config.toml
n_head = 9
norm_place = "pre"
optimizer = "adamw"
beta1 = 0.9
beta2 = 0.98
weight_decay = 0.21
train_tokens = 1429000000
dataset = "wikipedia_en"
Each number is 500 + 40 x the weight over the matrix's rms, rounded and kept within 0 to 999. Layers, rows and columns count from 0. Numbers have three digits each.

# layer 6 attention query, 576x576, rms 0.0335, rows 0-63, columns 72-143
440476523446468545494527461466539501498548507517512503533472490635509587483493505501516494526515426465541357461524501454557488448514495517486516530482483541473452501432498466448469563567519457546551455439559524455556
431473435525515497564551575464516505504459469451490473502471515494495467493515460496534467463543489553466490585543515548432421488455496504544542474551475534479488409517472527540473510438536525547513446510500483478463
597572549577543503490512480559510519477484523489514486433472495408487488500488518519536541501520512535512503524560547425388499461495510507542533505537557511496489492539543463407509471494512457505460514462453536495565
492532528500524508545495436516516484594491432460480524499504446500528481533468478531481512493497494494442504524489504521472475479483502522575428481500521508519527500447469522585594496486566489523537506537485474420514
538499537452487475549504445468491452493514543510547458555516466511470450476531498464560463502454539511551472444477508427491459526506487506488524510503509483503493437513505473509583525564546472537480460526470502518402
499518517496516544485514534462512544570488530492550543535498427424531532516526541490510510506522497487554509512518502513527435532448444511485434504509528483501494388479516502517493477485460514483468537507438455508443
501513495520552547537513505543493495486526544573528422471522530468509508539537484488465537525528533519514512552494478443563504457513500519427569483547536440478516488515498501521526560428509501582515487486497592599523
506547500501518489426518500512554408511491507445523501596507493517439491497529433512504503527480477491514545427519484470455490559473510547493520542511496462516505467521476475534471498529514535520565475486518603475493
546451504551518436521535479477493469461485514455459475516566502518445492458531451503534547550462502499447544510511521524542536477485563498511513453514481472576494540534470455586484499555402511475527457445529574557465
446484352563559515502410473493525455519554399466475565463470468459491430535457521478557457436508463561576501500526479475492470551436474537486468511424530518536542551532500503430545503538532554504463556447512547443493
486428445521439446444476519523490481467474459484489499517589525497530452508475510463458455464449462544564469501512491448501476477488459490543485496534541537588489498469519537546466654477438472503435492520512442548457
457475507503504468565447514471493473496458520521595471540480487531545533427504531498472516592522497488568561521397492499539487501456552479492559543429524527496444565491503535515461459482454496502396505528560485516513
511473465518476495485468494511518485487479508492548515454509401480514491514458485507534505467478503466531552474506465422544502518491480509500459467501501461465464496444485502483509517519519532502488506471506485466532
508500462424448500466501472461515462526478467489520512516497581453476555499522485530503487510489519506444547474513464502491480470531423463482462433443473525500514523514514518465449494475522506460487460523487463441492
528499455548478426447500507505467506477439467464426513487474456517517479547519500538441495492490514521516508527556522491494462491499486569482549584530475508550543475504444463559504495531486511484628510475507430541550
491478504552499477562492515554541473517556552498520496485509549473497530493460482491450498480475419470566490509469446437470500508477495581490522510505502400514503474520467459493527521514522521508488477510492501599548
473474481489536488444518562548531544541539481494497492464493507497502463550539438526493491555463510493453494511565531522489496481457461445560465508501446488470477518457345506470445514461473496511440552481519535467447
566502494508528530471527477515466499471588500509486451526465538482532531450510453438559479472582467475493456385419560472536529450569473498449524505458475544467494545491521532504436506453441524518449489471502500537523
496477542531415557495478478556535534441498461584459499510501461416453516468398511500528568537563478507531445463506432529479538479448470549512448490484424444533496532513542493541486491486474554512385488494515512437544
530473492465471533513464503538508507525509557456522468526500565473577504504476546432539485541532475465494497568482532517480507449505511442523505465446461509474524513450544566445470516505542488507436522498475556437495
521485480540486498472498453454515488489468499478480458601534439462511485505492431546483453478407491469462509469494477543549442469447496594438535501495506499479495438450538500508463508526472502488571477486463534491424
507514509470512579405438495430468545534500546528477512565527472524510553484542499523543463450537454593486532514508453476495489452475479507455494517478524444462497464443554512509593558513446487582467524502482504520491
549481543473543498473545560536539527467490547468469483456481439561517467565451509496527524530508513491503555448476434494412473499439466517454479510505527493492497483488450509502503507585555482525494457462495478489501
486475535531481478530487514531497443478505457544437464525493507526548472513464465525439533510429569528545549515497567492477484494438491508485433499464483539523458456508450528528449518518477515465562564503490530479457
453555443484507526499557485455457489470468509478438486460546510459508466504455463526496516559504573568469561519441442506409513542457459469480544548496538473548492470516465514553443502432489525565484488450512413464491
469571464475426533490464519467498501489525507520526564486529600482581456495515477451485497457459538507528508545491515487530541462527513503543497445481487517436508526482564496508482500473543452526464436533521536522517
459506482507463439501480510409431419539532588502527475529541543543505535535469478477443495469517562586527517442420501501481512508497511521522515536458574525500531519448492520435499430482524506532525521474462527503453
479533420511515523468487535412565563527468533539510544545456518509491503539541490478499457516482502459449489554513524467493537532479426464483507508551508491462471571528495547436515558444530495433486493531489463470432
531495500531514555473478507539497444558491575552431509543439451436557409557539415524441522516515572481500485499546456547499502480498513535422571559558430540594475444464535418517463481527488548430562470560520513503511
527551513513545554524427486548532496535564509496488518499436476440447491501490484541447449478478552546472519500521481585433541539488440558388521553518542460395505503468538526546481523595489502459504476440539484543504
473506504473543535481569504535462463443492513500497492456526529453442494562548497521456475482545540578519536651492494460448535479528510544489536486471467459463483502528510439467541467432570518497599504568560485526468
501505448554451516511539555493511429541529491455474507502542565521553510525492542501467470505482494446492447484450499456536561436506445467558500512489417501556546565462518530581537453443456475506483547445549508488549
512540475460541553472539453536511520479544425522476441504487523469536453473462551456521530544548561520516537439507524487533416507546442552576435561573440510560489536513531567549468516484447533506560503475557478483548
501528545486498539438511478527426465461517502482496582507503524483531583471443469479556478480522416544467508585451447500523451494538496485482426535545499489532598477480481505473485511517428493570448457480468574448518
515571502504507488486502529479494543475434455434506458501510486460552493424570490494579507499460553503496452533443534487479485416529504449575443543511529523524477506542549565450506462491528529527502429458517445459487
534476469425458464515467497517503540435461512425510408476458493563529490474540535492459471435449467497441430555482556469498522433477451434509521508527549467487534474507560507547595510473514487543564550551454473485526
575439509490495494473508556515498570495436540550399490500486456593490444525436439478424449441474552569542521526512571546522517510440552430536495516507481504517482523565421481494524511507456493565620527480472477626498
515445439487441476479457500494465529531537443553457539433531452412500537513513508554498480476433495535477570539487502483544484421517588575522523519547401521499522477540477497574489443524514541503541540478541544464490
527521577470516480502474540571471511545514519586481465594467533572523536479492573515498496552509474484563501483450558540520402467425424480496483481508515461536420547493471477511554534421518458540482483515429475524453
546416536530566400470471501487479507528492590447531454504475456522481552449516535519481471422591496467450473481456507529520554479484490447513485492561484537409531554488450571524560482558481498503559491495507437507519
468457543445442514553491482575553514536584517507416492463453565627460551496526463547479487484501537479549505470496462498491461569577580516499507426549493518499478502420496474354493600530502492504489432452441464619513
402466466546442494514525571541494537552521460503504549521484469429525485464481535522452570507490534455471503456465497494405454543464504520505500550440490512484514481484448493509495485532550505482471498448482491520463
495453443463500531467520496479498562501509490482472563478520433498519544547496509503517513461474480525528478496515472528468500503466470491482429464495507514521495466541497430472567481483441503500538516481528407475531
531482517488532511516552517537478475504484507538546553499534399478490486545488537504470457536517536554518495482446496552566464532530488572438551466463485503508518412458472451529446548608468468569519491429480505499465
494461489489487486509472524477429503435480465521468482516503546476432509430515527487501502404553429447459459501428475451447494478499535524547482463514507429487561509456499508499530518461510483542493511505556533527487
454492492457422555486573419493516560518520522557476502497520555531498418439420497511553528504494489515521438491455540466515502517543534471530476530461525455531466506484513459535502475571522511541511499512511458462587
540518570447517470487564489531535434518448468546523424473461496550536484478453478479515454408505515542556520527517490488592414501469464506523507573543510535578482466485510466541463501446530497456537489484496558516445
527526526457503522495537566501519476507488448459510472532432527535519482555507561462501457511531520527565476502509536578515606435505539490562515473482465538482600525503504468451481462529497514438546494491518446547497
561533521480407483439480449467515447501471473498548457556478572473520466514553551477541537585482552475490519578517479526561466500505552550482508510490527583473452546514447528451539512437509546561444455496489501487497
468594501472418475466529507507561490438585522454533551547485508468464540467506543527386507472499448512505510475489510478485419510543512506493462506554514441431568504469474557547474504584445430600497478477503486477522
488452508486474460512513525532511487404480518459491473530509467458524494487500507446531552485484563455521443469510518496434509518457459532518463507444537543535516553495510441559528487480510523550495493570493519578490
428520506505495492473481568535503553527523541489458543520568445472559524461497440538507521546453487489505512483522454496506469540537507534548449500537475550513484531539552491502567537571477497469468566514502470502552
506494524444550491474552512458533409455504524540525496583523541522504536541517462476450484532467501490493499480504488511519445512469576472526414534473501495466495517466507557480439549487534518527520472488513475472498
474474466447492570510492544541506555584498494525458513567516472509518489490509500518416429533465475478522471486499494538439453555489484484472411503507478473518547399536505526418506532503469493528514462514502563476488
476493425537546515453459491371526575460466475490490501502514501490477477484567483515491469516521459482485481458474514517471484487467480510488548464461539484465472521528519473519484551498457497515528558459534500503400
495437470497528501474415493429486537467466538515565519507455522487512525457571545490487412534485540503501472448431541570510520576425486449546533426481513542495517455516514516496509479583501547531453538523505467497555
505516483485524432486506514540486471540482566508536474469485510516498522452488497515447487507476569549552464503548422598474483457504498557511512575560564459541426458414519493555473516480499526491472562547496501472562
497511483537500517506508536502507492529484452524420479531512475440491499548558553482497467508489567512574511447536486564489458462510533438493490438525545457546505470418509484459451512442454506492501483523551446462510
441483511566507518474518468479499508442463490497485498503519536555532468555522536513506456528479569503479430496483457536525485489448501519462446545430501460492490489544497429522469553483495536518436517463507501504510
489477516584495417465526470493473525552453450495599554484511476508497526522463472473504496530545526544558479444488496549485542458503523475540477560555511517505525545486510586506521489497609486461479472428529477537552
489542491488533486454522524523518564505488482491476525502495537492532479443520531473459466465564482543497474522564510494562493457502486484450520447559457496515496543558510469485418467525509450510490499472572535495482
521456530464535481513479445466484500502552470467476525467571505523511551525514523499510503492502586539421547487498476455493521493455489551492496534561503439466461461533517496498497477524500539542454563473422523509476
440533435494532466497531510510493372503547426499478480517558502468510533500502471545567494478464448557508554455553516483464483504430521539496466486516463480494550448484501498536572473577524498484452509474511471477526
491560499523579438513512481487518510470478516538555537467508504414495451504462431517540501493575414573525470533577538546475516541523491576475480499545529512524498466514438482496482492521485522528524513520485500517497
# layer 6 attention key, 576x576, rms 0.0329, rows 0-63, columns 72-143
505462513530480462474511486482529522443510527436434490423595565515522471514492482434543538580512528489461434466444508461428417483411534561491481490428494537486540487526543523456475516513528495537494544445442485469442
531512523505510504469519472517521524529498543483543506551526469517521452497534554546492505505435493512576502458512525478438492518419465516517430597506488463501454473478461516476500541467473476520537565512490525454547
527475544557525419447509490536500518544523542548525509478458461482554519526409508549532486472545525486523507489526485408549467492480522493461532519477478541517491500515422469584502492431562514544473474513444557524547
470472483500546456440513466534471458536438490502431542445543443528459500498500474557473493537480477469493539554467503460457487567491463474441492584501533500465513515565486438556484509500527493510513469446477548503502
447549519513517506470551547494424510445461453497527526523543506453570538462530466468556508488497569491499475416421501515513442458472524557514515530481498529469454486534515548490550452511507491534470529443480486585435
480485553421514476458476433492498535547487507567508505571452457526534499447596575541441450461563449455484517564503445487524455510466532494485579459592568480461492467520511539541474460450546505512517561622511534478526
520527463474474506516511482520522536457521474567464510556486470525491517557513438511442540438560464540529425549450479531558485515503523534524484469505544524558436578548466473495474489535480513489520486466517512565524
442519421426517507473478515552471485452559489458505515498542533504574451486515453461429472446467517409503520520443523473511514505440505485477464533544507478533501496482426494573436517571444461470558480538576510544484
462510498491461503511512483498569522444504528518489500529468489460506512462449472442516536498511462604502485519511560467514455487503515542538461535483549475527409463557480532400502539517503530524520474460437496468497
523510500474525462520476559437494502485500406527491532480540499502493457505509514520570457562549432601492550495533574488529504549493492497500423543419444536485460513510525513453485463507491536571452549495517451460495
480506547498529503410445465513492589472432523515554394532482535471539442545514536523501558514516486521508484515508557558465596500476436480489527539537545522486506477476474504439468538460465477474398515477500418484546
525432517510474535426404503476495543441492467497433520474536467535577488525503488445499498522500457521474550475510508490481525491492537497505541527429561511484516507483539516515538546492473521457455557534489520444504
470600547461508516539481505503502511548458507539530527498547430517511471485444542537485522499600402489460443540423566516511484492483552546464434493542466468482489466511464478442482509554524504595535474455451479511536
462451515503499508476470499489501473464537447522545472539530468525487489485494499473567485477527429502465490485492461533447537507502453428435494426559486498511561513468506627492483458535544483496518485519492592472491
524481521447546560473476490564497517453467501560468462468522454511497485504531440521476513497505468457482501487560504477536495450489506440472459456494523465549513540503490507537508545492542509514503461514507545505481
542516510413494431556522484472563488517595491522485471540522514461458497488522487497532478599461494485525544484497497503478506516474427441472499568467525452458462508525492472481444481564489510549536505503483512514558
489542495570526480560506549528470528511487506495504509475568554428542469539523512477465529477494517391520477586405498522431490493464410494441508497503573546490539440476452540480505489444506501480601481542472559501567
485494480532475515535471472513543522441521486514432451456477561449472531543490538478486469498511504477508524470538522496408539506464554489490532497526429531548481511466570509484437513584560556433555524442538538537478
583457454444532477498480478516580569577501497521446564453495442462506505452521548522492467548521507579541481490583442504555429525499562454535437552423500425459523480524547469482487507467501498501487473503427441561537
455512461522484435578511467509577471522555524496531477446495499444518535480503505493520462527511525550511523513465486527491518461510514555431499532485520513489488438446507549416503541490501508443475500480515508532473
409493524506523432472479471454511455511438532504564495476485517522517513480474509542517516476506520503501480512528503466558517574386503525490527510564503529499483483447470502509515468486490539492461505519542438537528
515476583472510409469434494502438501525452452515450533538510434579553481580544460461494463514449585466505494504515518498585465430485525551458519524468423409492509492519431486511514526458534494476456476484558549493480
527510482424524455529542488556432490491498464507462542480567531491528495461459450549485548442475443428513477495513448496516480464551522520480572487502505484472491556511465498538490442475510434519463478531546430503465
525552503435557501585490566443504501447503543558482412489509528534550470461473510479515414440481500513504510427461528474481471515440433483495469558544498505429505498522502561483445493490488471506451490540494479536512
497492443469571554462483505488497464461440536555550525487527459509497543450501576505482516494526511499508534488519399500556591521488505477480480492582506525486433618559507538561493528450490502508510493507515465569568
446484529562493500573531524585552570506538470447457500469488584514437473530419479505515499527517506467499515461487577534487553468542535450520514499514526535428510502505470459472488562603426507434521495410538513539524
503514477528453452539516525522475468521517495563461497506462554485500503501530518533439495507467531486514546460494508593476472490535498481482469514536533514457530527468502489581476499467432520472621499509492549467536
562452462511510498507538544507486464423499501521508500522514520511446514565529515537546541555487501550527450484453510482518506516546513518535445499564488505501553475495459430538525477492515508367483524485547520498499
473572422441512549518530552512512506443419556487515429544513495511523476567510535478492449518459521457561453438466537561485553456502456441522504498503530467507469519413550439490508469391496440527515429506562474503442
555489516497533499464505503498489450521502540502563484532507537488501535533433486518525513480482551449459468492524418397567493530535459450561429510540502518493509497475506513551497516476498494507525437490527527487577
482513467407532565486607567493454460502450537506537468530524447456460547455542471557525488499494491494492470526513451568528511576477540500563500447467471506509500501501523563536512524517478501530472490530501486509492
521492493427492489504492518520479513533453546478515497479550528492540498487531498516531505526497490498489501508492543576461475487519472533460448463553596554463481524487547450560502569501502483516569451401465475524474
520561466510453510522479449553508465520468453504537500502516517428464469477556509445495489465458526505551503381499532503426536536476528564547467557499543510477474501464576632510519484528514472547472517554475473438448
503559529459507492518477511484528505529467537565533522460445519502508437496454526512494513541496419508549480466473539580489502464577525561473456415481527512433450545532451493504443544576495524498435526429493458448486
508497554500480553458541524524534453505432514519503524497452555527514452494552480437528508551496572527525501444492536531449492531491464480545515461527503462507505424515476478550507523461500544493515556532459523520461
558536465519509448533433493489479552578486491487469509486422488505461472455500470490512455451500540471467563481527585516482500512493490458488539528531444570446476479539471503471527559552515517502480627488545519468547
461471475493488489490492511512521549456488443538531484501462559512506511471498444445551541504572544455449486458518543476542521492459476579474524522494515551491536397497464462526490464504476484441587547461525537464530
479518468429479499484562489492482544460377498537564406530474451518464456451475520421533486501505485519514451512560534536530474492458481443551478485511483524519545614472486446565537485519514427558439449510535490518515
497476559528476451479497508481521510586469493512419456533479473515496516512519464442442541481525435497538505482487501576515471494471443477485505501449529548537489499541511492477497482483493523470550462535458547508492
530506533492411570513544495521440514547421513527530486522448475491470559477519500532511483490503520559491498589495493470518521441565456479486541460532442582578601457558518490478525508591526502444547510481544525493492
512505460474439448369540507473498538501627563455502530491535536475475570533433466474517541491496516461558512493473451489450492487501459522485488472499491459425577515486497480468463526545546529476523475525460486547498
516596462532502438483495519462497480487517540471515540489524513507562484426516541501493536499483552506462481546435509468534468563561488481558453573462520422467537507554498508491425490618425558564493467486477465528458
506485490386549490495484504543433543460409532449516544511476501496498497486524438567492521450477467476486492487484516564519497519528549495428469550504497473476462496571532473501508513503523533487451485427473483461437
530460451388554430476545438475528586524544529480459532468512465531585539420450508528460413475515513509496446576460528498468474488429525487505486454494556510531513524496516522569502508488519442572486487519493459486474
472490533534514455502567478569487483527549492446482503463511520522440517551532549488516533548524492507464467491523450551531475478460479494466446438497417526526561485509511473605496544470471509423502507459463495546497
478520473444520549518560492598539510472549531488467534473445467559481501421547554483510493495466525585474448416471508503437524535518553480529512540500549496538490494536492503473479488612514426494470471469556477443530
576494454476510504538553490492439526547482430469482483537474494508515478459487471464456474478504509525516519537503535522526472463474442493521526484459567456523443570497510492499506527519403461525498452499522484526488
519495548518486528473541508477517566486486467467491507549474503581463515559523515467478459505474518557564541471529460536469524443473528497544450462502496496518479510526502549505442510521491480462478497469534477488533
501474591533416484577457480488578540487496456522471386507524533525509449491511496443574475527467446490520493476487550469539560461499560469469536529461499452532503483447492575438520508571489439451551441523526517511508
559506503460366531486495525535614512517632518543470487491484578519460514495477519573507528576500485512548525492379485417537480495511467486548462498447481481484500451478517503459473539549455493515428441449478440533493
537587499485508530493522569485492466518481460507516467503434562429524472526510516478442504563484471477497538487495539476496466518535541457447571586525485511550513506580509527472485502449455519535566509487563469572510
549566492441529524574538488547455507476492519482479493548508494489467493438464546500501456492563489534505481530495519485503461538485437477478493518493536475498504594528463492491509494456486509510477488580522410547511
448485529458534497570580482497497451462491528464483514502554533576527533545533552497544491533426482460496490496513459603466528557517482500447438578485544495453531491498527457502527475508481513451517497402458485552493
507532552476503501510480525503481482479543568436507456516487543534476547501466543484542505616516621505531483474467485543463495513531525506558461582535525498519518477465448528510521476527510498500505499464524465496457
520525510468478549528460485443465441556511475431532495488494460519501456578482469467489428459503488410456530558523478522573459429484452547416457494489463482557529464509499521572525480434525493462563528581488559517492
516443524509521475494490542522418503556494548472542492503538521548532423469568405541460467428584533482486521486537534541478534539448447508531545526497540493487497530491487535493539530477540498506488502475528467529493
492424457447517503482473458471514489497527548511512515514523490525556413520477522497444521514511500547491433497408460449498525565545450497499513499529476538521522533480516482473513539432523510536540448438476526493513
461568507509495475464497530471539522598415533522515486487455540528465474488522556499520466530544478532573522469547413561549513523482521504489571487564534497553482477524507494493532539437477481480492563537569523472495
536531414464531477491503457547469500495497509512496514513504450493527530495506494479509406572516485446506535492524558512458457520515563441452460535546563449475436610535587543474520530465496500555552477489513489517534
498491443550498509520525452402437551458428572503538525532505546544468471467445497475475558575552508523488489452461457529427467496480550493523509524546526487521505508514489517569471494490389519558485488500415438449496
514525546507463530468517447503495564498511479504461522466464482468501495474483495394520562516504564564497470421486469481500517480564478488534494452466445543494529537509574548458538560509529512505480474442524430527533
451468464443556487543463444576468510498487490577538480512439430490457411506558532574487438457488458446552537506519530526538483548512496494482489505463558489501501493498500480546536445470476501501558479503496547482473
532519517416544543509485484462518483530482451486485482451435439477484511482473557591490524487522449483568536502523447455517532549438421498532432518501493496498458540500451460517516454476461517508509525520494489541444
527531495550497541439549460444539543574505504514578548485473435459496461558492518462531571536464516540467503540559448448436475497443489494501474513506535460515444461480528475488546501553444516426533481513508497540510
# layer 6 attention value, 576x576, rms 0.0323, rows 0-31, columns 72-143
449495466463506531559528413505510508464507555508488510549477460429522546495567472457504486562534487456466557538501533486562499522542491490435468496551477436470455497492507494527474494501507576486490513445480462433432
428537492444497472447492447475500521526439543492547408424513524523535526541434552495477476438474510472541486555455524524598527523466495500571569492471425450493536433571558491508497487382508469460461531481476431518497
419492494522449466580449482524522574501468522471484444512467528462490450492516491517485478542518474484471537489558537547429452561476495542479521530489592508543498533498520479524514497499492494544409486478567467508544
560560514473407416463523559449462448392485552518414499471571591510549464505473508511556528494520521566484470578444546523484593452509513536514470489496498485500548531540532516415439511440504545445557526496511446517499
543405484498510492453497517545522522478490520581551514455465503507537480460492521512531411450483509499521567409455500486510439465455524449581567494485506482471438475510499509459563464503452539468512517463508508550523
495469505556491476501495473481536511472429589561467442523513559460500557474514436467538493536459491502538505466468549538513471476516514485434501622432479515441520482463512518537514502518453509506565535480532590577537
491485476457507535505490445419446521476477489566483488489486483496479488567501449489524509547500567465458490534469531507508491509470502461507542463621465461544457436465535600531457497510464536510471492466523487518466
449499437500586530464588542487473433539476522502471473495531471518537470586522451528573480550574491575490524492527467487593531410450512476480491518509511533458462491536515437530505513571423429562445526552554541490497
560581489422504420546550479547433499387471537525443519500531531542512461459501496496476553486494494498504517509438528543475542449555483437437560580607524516520511495504507511439557533474495555514483550499501486569480
563492466490465494595469509515508547502539465466530563478539497469552541569449498480531468430496521483508447435576515515509492529455525418497530454466442476522403474553565510576517514493439480522436449436524430510462
499531529440545509493528602517470476506483598522529532462481503457438549494488437518558484479490525468525512590583494456435513416536465515460484508552442408509534489445501470420494539501513489569526495518534535493438
585467463545550555557496576520545532536496439476489497507500477546527526463538494510485423446506486543518518465507543524449464569531494525505516573521554536493445507511463516515494539510519507518442496544537497455612
548469496541441464527532424484549518457546546403468527525455547440409441556433497458539420513440452563494464541507483600496495577423529491540549479430506496504497483445505484570593449505471516473506532494508528516489
531507493459577528508544544498480461541408521509475472443512476497537586585576512507525515495472466485463501447544556546448530504507533548499500542520521514454494489476534523570523521488428564452480512514438558523474
457541465399521539507506476451480476499502513506447560494479471503494548508501542542442558528525459466487505533476459546403453464519410505485521503516536484545433519441522506523482533482470479529547455567437573479396
513525473491551483492549531439478451448490545520559412572559526413504490521536524572473474544434537458480493447490486465472476491508506523509515456499437453501484520523477506524555544493485501522446507504530528607544
515529489549484472467567493517414521486444568455513453444496449570507458463473551473473475475521548438524527582474528520435511432463509434576445503488540545530489489547534487512419525433578541465484492480568549520507
426498503464482552487563554513527542463480560465451535494550579466523479565526418495521484477626505506412445558540522491455414483486503535566510579561513462516485461479484564518521478496446448432501522477520499488505
454418527542470507527500489429466548464433424491459420583502443459540437497421445447531485548556498533549554481530544427590505594483470577563506439471522463437489553534501534535521500446584492504514509540482544526542
476493552519501525535413465474489472507558455499496535570494523457450469559519527482566496445502494508561522481451467553487547477567542528471430460493457495460468471511431498483446535535515451547561485501470463497537
493581506494462518506419557496570463499490501492494409492482494469550543532475485456571417489475493521589540512516477479590514514485526379458451472501410518553453507473479535485556467533542476481545442505483477540523
506481493555513483503522485523527555511446461499498549497545485541437486493479469540495465547532546418465503501557506502505473514445550502544513522484496457393522544493428408572503496531545554544464465456509590444550
542504529499466458465522524460521446532527435495506528479471489542521468487508448511432545570549543433465552462445493480486425506489538539507549474511455536445508488501516409504501540481475509498513497516483527489538
468391502504459461511588545465444535530482581550514533445507445457517565476478417515463552453447493538517496500445481559498440446478545538503527580477515563480507484512435484499588478471499446465477441537538515506471
483434503462569530560440521568503517588445465424545382516507373497491553431497506514438484508496433566517477542436467485524502459486480501570505494485486571523476540483556515549526541495554502384562432520435457564462
502478437457467552462453434533544479562491463468476532473478468467559573516578531539506520526562486457473415545515546447549559588512557588434493477563430483466521472514497564558476507536540476503527514510476545408493
420483444467535516508513539469486546553500540486562493471539510450547464501550514499525447539572472440530492496485534478500533489440486511518471431496493558488502573473540428529497539512523581465513550512465511428558
559473456525471465467500546439557489455509524544534496476473511515466501542485459462554473421489534479513428499495454521492538522503577478468443450466454458537598488466502464577449508463494466460490549390502421422531
481524487462483423476409469507450481565513534453446549516538504493546419514488419558548461465515554557578461541495526506545441508541569540468442479489507512463453573541406534546515467628564545515481490500446547466482
520468516525507559543530430513536553512475417527522494509519539430524514503559482489455491576481533541522493475502427507512545500513495599489551501516424445532513548466472470581494512460460461542572542402578553627528
419539498407587511604484401509561546478516497563527558531464402572537549504439506522588548425479430493538449447516576479466418500461452558499542485559529489474460450474556598482491501496561453498487435490517497484404
486541545490499538514496555440512537477524515494514536548522502563514466515490509480476518503404496482453523550459475482461508528463541571500517472480546543552473447464475478493505483451506537526427460490588529505560
# layer 6 attention output (transposed), 576x576, rms 0.0328, rows 0-31, columns 72-143
499513502543489464465529524525466595545506511497461465521514564456597446477480480489475526516432499506520481489493485593485568461534479480528567558419472508489477590516429557592504518463525485538519518472461580541485
514498492519484432477504528549582495454539533437447489518469442425518512457413543451562554542422464477508525545428528477443444500510461426515512539466559503420467479398607467493488541494531538537554506460411523453440
488476514438535519500544481443540460478472509470531572599495468498421499491506476444557470497601528467529455515525501513560501488511513472459446575519520501505515461502466509503406487431442524442514512463425567488412
429488527511522445514513558563463469465537496470496550460477488539579474480473553484495453543405581453517527449441450535470456488466473499437479483521520459543484498515514523520464450487477508489494490544554522573432
528524523490513528496528504547478453475446489531561458495531500468433446497520512464564518563521530478468464575530472528543496526516461554454456452551483441418525564454485471454401451504503485457493491482497509495561
496443511524543548516483551552579527454513436561476516482420468467430538468502520523515523498507526497478487506509488461487420476536492526527494493474530537573529482546498415472506469501499534548456494493465506509527
437561449439510498499520537548525426566484539442577495525554531564512509480447470457485560426418502495493441460538482460433473476461482495567554522417488542465497500562453492492502466514524421564512480526483482550583
500532515463496519537522476430490484492490459539523520509534540512488460457550484475461452480492479539501474525440513439492505495533534495502568510497523496420479513505469431537483568456570607508564478541575516556504
479483503520540555500460500496562525544467464492507552402496518526512487542452520527543491489491537521438550532394510520541463530540495571441480526404570566571457442481468419502447489461511493453468543479460553421567
511488513562509461479552481475534461527528535516481488522485499492526491483552428474525536523528485490453511571409556422533425522500520580541469490517421557477545415474537503513499474502512529466522491470443531475532
508499467451437445482451469468510545512497431491448478542482507446501449411528542544430464476460524539534460508509449563559474507560515454545554517434577495540432494592458525488434467512536447553539553491488475487516
482540462460505529476514420419379476575524512553562433524472509572436538554530495484534480562548549541486519452457431503459504555447540591467442452566452499411534596481537548527480450524519537412442503427518503529464
505484531545434509491560591461535504514526442496574451533456525483518588481527472511540535454501541506491505560534568505511535589480538521519491515471450609548474477530515469466559505481502425450510473517484491547499
544480506533515509589507464486471500558555441481467555514479484436496490412472554479584489576490501566485555513419544452446496531514457502499426535500513528482488519558444459469511474534492495522471515500473542526502
404523455479568482442532528492522558575437463568537488529513560450509447541490424488451539523532483452475547489493499557499495516441558477433536608553492500462470519412456490572512494493472488487438546486565484547544
450501507564500523496487517462466499499426485606464490523371491518507468513423475465554508527533483503575380493445494469505572487432457456501474448574499457497500527515547499498458474420464531527449535475489506507543
439514508446483503490506524511487451533539554492430583513452509447577475513442506509580547459524504494449568437466523550452460514448474441437520495413520555442476532463505534451481458540482476462519532558511451453479
544561548504541502464436534464507586415500502508467504499465511526487508414513573546537463559412467538442507505537497486476511560518527475503536503420512578488501502527488496513486564524479430450469509558586533522551
488504550528527529499492520505512451518493504485534487462488449446499527557550559473548534491447479489478483402486457494544623522527454439489450494537465502434487493484546491534501460568497529453533425500486417545449
542502507487467513516508552481537503482504461484503564451541411479528509477457478486418517467481464508562455553520521454528552503553448473460494521508479492538490479445452446505490494438440459520492542549487569561481
508461475516429420526542528483497469533551450572465519535494489508507532572437554508453576525483460531536535537505549479499455557496516516538495497477505494497482468511482494403482447524408515524441530496468455446518
526439582519476525501457548462459545520417496519518490529521502502461485488551575488516429497525496488493485515525513536551532540560548519507520436480487504487531438481495495472446539476504460487468421561523539483496
412515486519525567503445442529494482437503431518484504482526526533432534460501474520527481511529519546565471497547487455491499426499502526512514447572501409483511472490451528514469507486518487553473517465528473422473
546532567496503515587454456566520562451504504575426447496441561503481512516547566544480432541553472531448518490515462531498521513535513537531473471512528474505492517424519488512497553408553478481410543460534505565571
462513462479463544536465527486475570461523548473425535534540498465499470505461550506515533505496510573488501465580472465473509509477483531519458467464383473483492518539586473426419492495531468559540524521518478516507
539531467618499462447463500525504495517478555518488590550562538509519482499569514501500469517447413525502496423525491481443542467484433434564560483512496472487517477597470462487497489467483411457492461508473521500532
449499550510486553541408550485469523500498578531488551542505489518500477477451554508393508517540466482551530498534497530504473462456493506429440525558482463465403508488484543466478530485438500488477440477479514490486
529509446559463456521515457569519488535537480494505514517568577402545495511504523518422553501504445507489489527490511470440523479462428523524477556494511457498544519530530507493475430468519442493515481519494573515456
524451551477552507470521566503546503583473509532528473464544460507520493445515525475494512484423494471497495437511555539487632490464505419457501433524450449508509464514493471500505482463540535453459510511530544489460
476572454538470520450475528448495568458596494482582489434520574510467578506548514471460570551451500568443496467462494516443513559465506555520477418526441564514511460548502521467521509470524460515496503465516510456475
479471494498432480444522528472534567486549536460456496543447574530527464500538505528477504521516540462453484539467514509580537545555459466502473580403611565449491545489491440579493528576466516546474533534514467504506
476461442481569511493508444533496447474483478526468463498476508510519507551518551461507515555554544501540405382534481489476452440417535488516441499489608470513552483556534530518444559490473509456481518458418474451548